python train.py --num_hidden_layers=17 --hidden_size=576 --num_attention_heads=9 --num_key_value_heads=9 --head_dim=64 --intermediate_size=1536 --vocab_size=32768 --hidden_act="swiglu" --norm="rmsnorm" --norm_place="pre" --norm_eps=1e-06 --positions="learned+rope" --rope_theta=60700.0 --rope_fraction=1.0 --qk_norm=true --attn_scale=0.125 --bias="none" --tie_word_embeddings=false --parallel_block=false --init="normal" --init_std_qkv=0.0214 --init_std_o=0.00367 --init_std_up=0.0214 --init_std_down=0.00224 --optimizer="ademamix" --learning_rate=0.000294 --beta1=0.9 --weight_decay=1.1 --lr_head=0.00402 --max_grad_norm=1.0 --warmup_steps=547 --schedule="wsd" --decay_fraction=0.621 --decay_shape="linear" --final_lr_fraction=0.0 --batch_tokens=[65536, 131072, 262144, 524288] --max_seq_len=2048 --doc_mask=true --train_tokens=903200000 --max_steps=4527 --dataset="wikipedia_en"
Each number is 50 + 12 x the weight over its row's rms, rounded and kept within 0 to 99. Layers, rows and columns count from 0. The size before them is the row's rms in percent of the matrix's.

# layer 7 MLP gate, 1536x576, rms 0.0633, rows 456-462, columns 504-575
095:38 72 60 61 67 38 56 50 56 47 53 57 39 35 46 47 59 57 47 62 40 57 43 51 42 48 49 45 69 23 44 67 52 50 47 67 42 82 59 64 51 34 46 35 42 39 28 49 30 39 70 39 63 82 69 62 54 37 48 50 60 55 56 51 79 68 53 58 54 74 42 69
103:40 36 70 30 59 53 28 62 62 55 57 55 44 82 66 60 43 62 45 36 40 51 56 52 51 57 63 50 34 52 25 58 54 45 55 64 45 47 56 14 43 58 51 36 45 45 48 53 44 40 55 48 22 70 53 57 44 73 44 66 43 51 41 56 36 46 45 58 53 30 51 40
101:64 43 44 52 64 62 62 33 33 37 71 44 77 41 56 46 52 75 47 43 56 67 44 48 45 55 77 67 52 63 46 26 47 77 57 38 62 38 48 66 50 37 54 50 50 45 65 47 55 37 69 54 57 55 18 57 39 54 36 34 54 55 51 52 53 44 42 51 49 38 40 66
099:43 49 53 36 43 33 37 68 72 47 60 66 65 59 54 72 44 52 45 49 66 53 57 39 38 50 47 60 51 51 65 56 39 56 54 44 41 48 56 51 44 52 49 45 33 46 56 51 35 57 59 67 63 72 59 51 33 61 59 51 73 68 60 42 49 47 60 24 70 70 78 70
102:71 61 59 34 45 62 49 56 53 53 50 45 79 10 42 70 35 42 42 50 43 52 68 60 54 37 47 56 54 42 51 46 83 53 40 32 53 52 51 59 65 44 36 34 43 45 29 55 51 45 59 53 32 55 42 49 53 39 46 50 65 47 66 39 62 42 67 62 43 55 56 55
103:55 58 34 53 52 13 36 61 79 54 63 32 48 62 50 47 44 44 35 43 29 73 51 65 53 71 18 66 43 73 51 38 57 65 53 47 36 44 47 70 61 29 46 53 30 45 35 58 37 49 43 67 54 45 50 63 81 63 39 63 66 40 59 57 63 51 65 63 62 38 65 40
100:48 54 61 34 59 68 61 52 23 16 39 43 56 46 55 61 63 51 58 58 51 62 14 51 40 52 46 48 46 33 47 42 34 63 44 45 61 56 55 36 51 54 54 48 37 56 49 54 42 45 54 45 59 50 34 36 57 64 57 30 49 29 54 31 15 43 52 72 51 48 46 59
# layer 7 MLP up, 1536x576, rms 0.0613, rows 456-461, columns 504-575
094:30 54 59 59 59 55 43 64 64 19 51 63 46 60 34 45 60 41 59 54 56 56 49 60 60 32 59 61 33 71 65 51 53 47 38 54 51 48 55 48 53 37 53 52 62 55 65 36 39 50 58 41 40 62 69 33 35 75 37 28 50 48 39 54 58 58 27 30 78 44 57 62
101:49 47 53 60 53 41 49 63 40 67 52 57 35 49 50 30 60 67 73 59 47 55 58 68 35 65 82 44 23 47 48 48 44 51 68 56 60 61 39 52 54 45 62 63 43 67 65 48 60 51 71 49 41 55 58 35 61 55 48 52 30 52 61 31 51 44 34 32 72 46 42 51
102:69 66 42 58 62 41 47 67 52 52 50 35 49 50 48 35 50 49 50 32 60 52 61 61 59 49 38 55 49 50 59 59 59 58 38 40 54 44 66 60 31 39 32 47 49 40 77 32 32 54 46 54 33 57 67 71 42 50 44 38 44 48 48 54 51 46 45 59 47 54 60 59
096:54 34 43 57 43 28 37 37 38 63 37 35 40 42 52 50 40 55 37 61 64 57 69 38 27 53 63 36 58 64 44 52 31 67 46 77 34 77 55 56 54 52 58 55 57 56 49 59 78 49 44 65 79 51 51 52 60 39 37 44 57 50 34 52 68 30 56 41 43 72 62 51
098:63 49 51 37 39 55 55 55 35 46 34 46 69 48 26 53 58 36 63 71 49 54 33 50 59 50 62 27 44 48 45 66 49 40 55 51 44 45 64 64 58 42 48 37 53 43 41 77 70 48 46 64 48 43 63 51 45 39 56 54 36 51 23 53 58 32 51 56 61 36 49 48
099:74 76 37 54 50 41 45 38 47 52 50 56 59 51 61 56 32 53 46 59 31 51 38 27 60 27 44 46 39 44 27 51 43 49 28 35 75 45 40 54 52 44 22 54 53 18 53 60 62 43 50 65 56 44 33 26 43 64 40 32 46 46 26 47 62 45 41 64 25 65 65 54
# layer 7 MLP down (transposed), 1536x576, rms 0.0609, rows 456-461, columns 504-575
093:47 50 45 56 44 20 55 32 30 69 51 58 75 40 46 48 62 51 17 50 31 53 55 45 41 42 39 37 57 48 34 47 59 38 50 50 56 71 52 56 44 69 47 65 68 24 38 52 58 43 37 57 80 54 38 71 62 58 46 39 53 45 47 49 57 62 73 65 31 68 78 28
102:60 56 29 47 56 55 57 47 50 53 57 57 48 52 43 44 52 61 72 52 60 49 67 60 48 61 59 53 59 38 30 34 50 45 65 46 60 54 48 35 26 56 46 69 58 42 67 44 32 44 61 63 71 60 71 20 47 64 32 45 27 58 46 60 39 43 55 45 29 51 31 61
101:28 33 45 56 40 40 77 44 60 62 37 53 67 57 64 74 53 35 42 48 40 50 47 68 59 57 49 55 60 41 47 38 53 55 39 61 48 48 36 64 62 64 76 38 54 47 48 72 51 54 34 50 41 49 46 55 50 47 37 48 47 42 80 63 25 53 78 58 48 65 56 37
101:36 61 66 74 38 63 31 57 37 50 33 71 39 45 43 80 47 53 25 36 56 61 54 63 51 82 67 34 67 58 55 33 62 40 74 49 58 35 41 41 59 35 64 53 18 39 43 31 63 60 41 47 62 41 60 36 55 24 53 69 38 63 28 77 54 38 42 57 50 47 37 35
103:59 65 55 55 45 48 60 48 32 33 50 50 76 37 37 56 42 45 67 49 46 43 49 68 52 63 47 41 52 76 39 35 55 33 63 57 49 53 36 65 77 54 51 63 64 51 40 37 61 31 53 49 48 51 46 38 57 50 33 52 36 38 56 75 49 54 53 30 44 34 51 58
101:55 65 66 58 49 45 52 51 47 54 54 62 45 42 41 52 61 57 46 65 57 51 50 43 63 42 67 55 44 51 75 46 53 55 66 58 59 47 45 50 50 28 52 40 75 56 57 63 46 58 56 47 43 40 64 48 37 41 58 72 36 44 52 36 43 44 38 63 57 48 53 28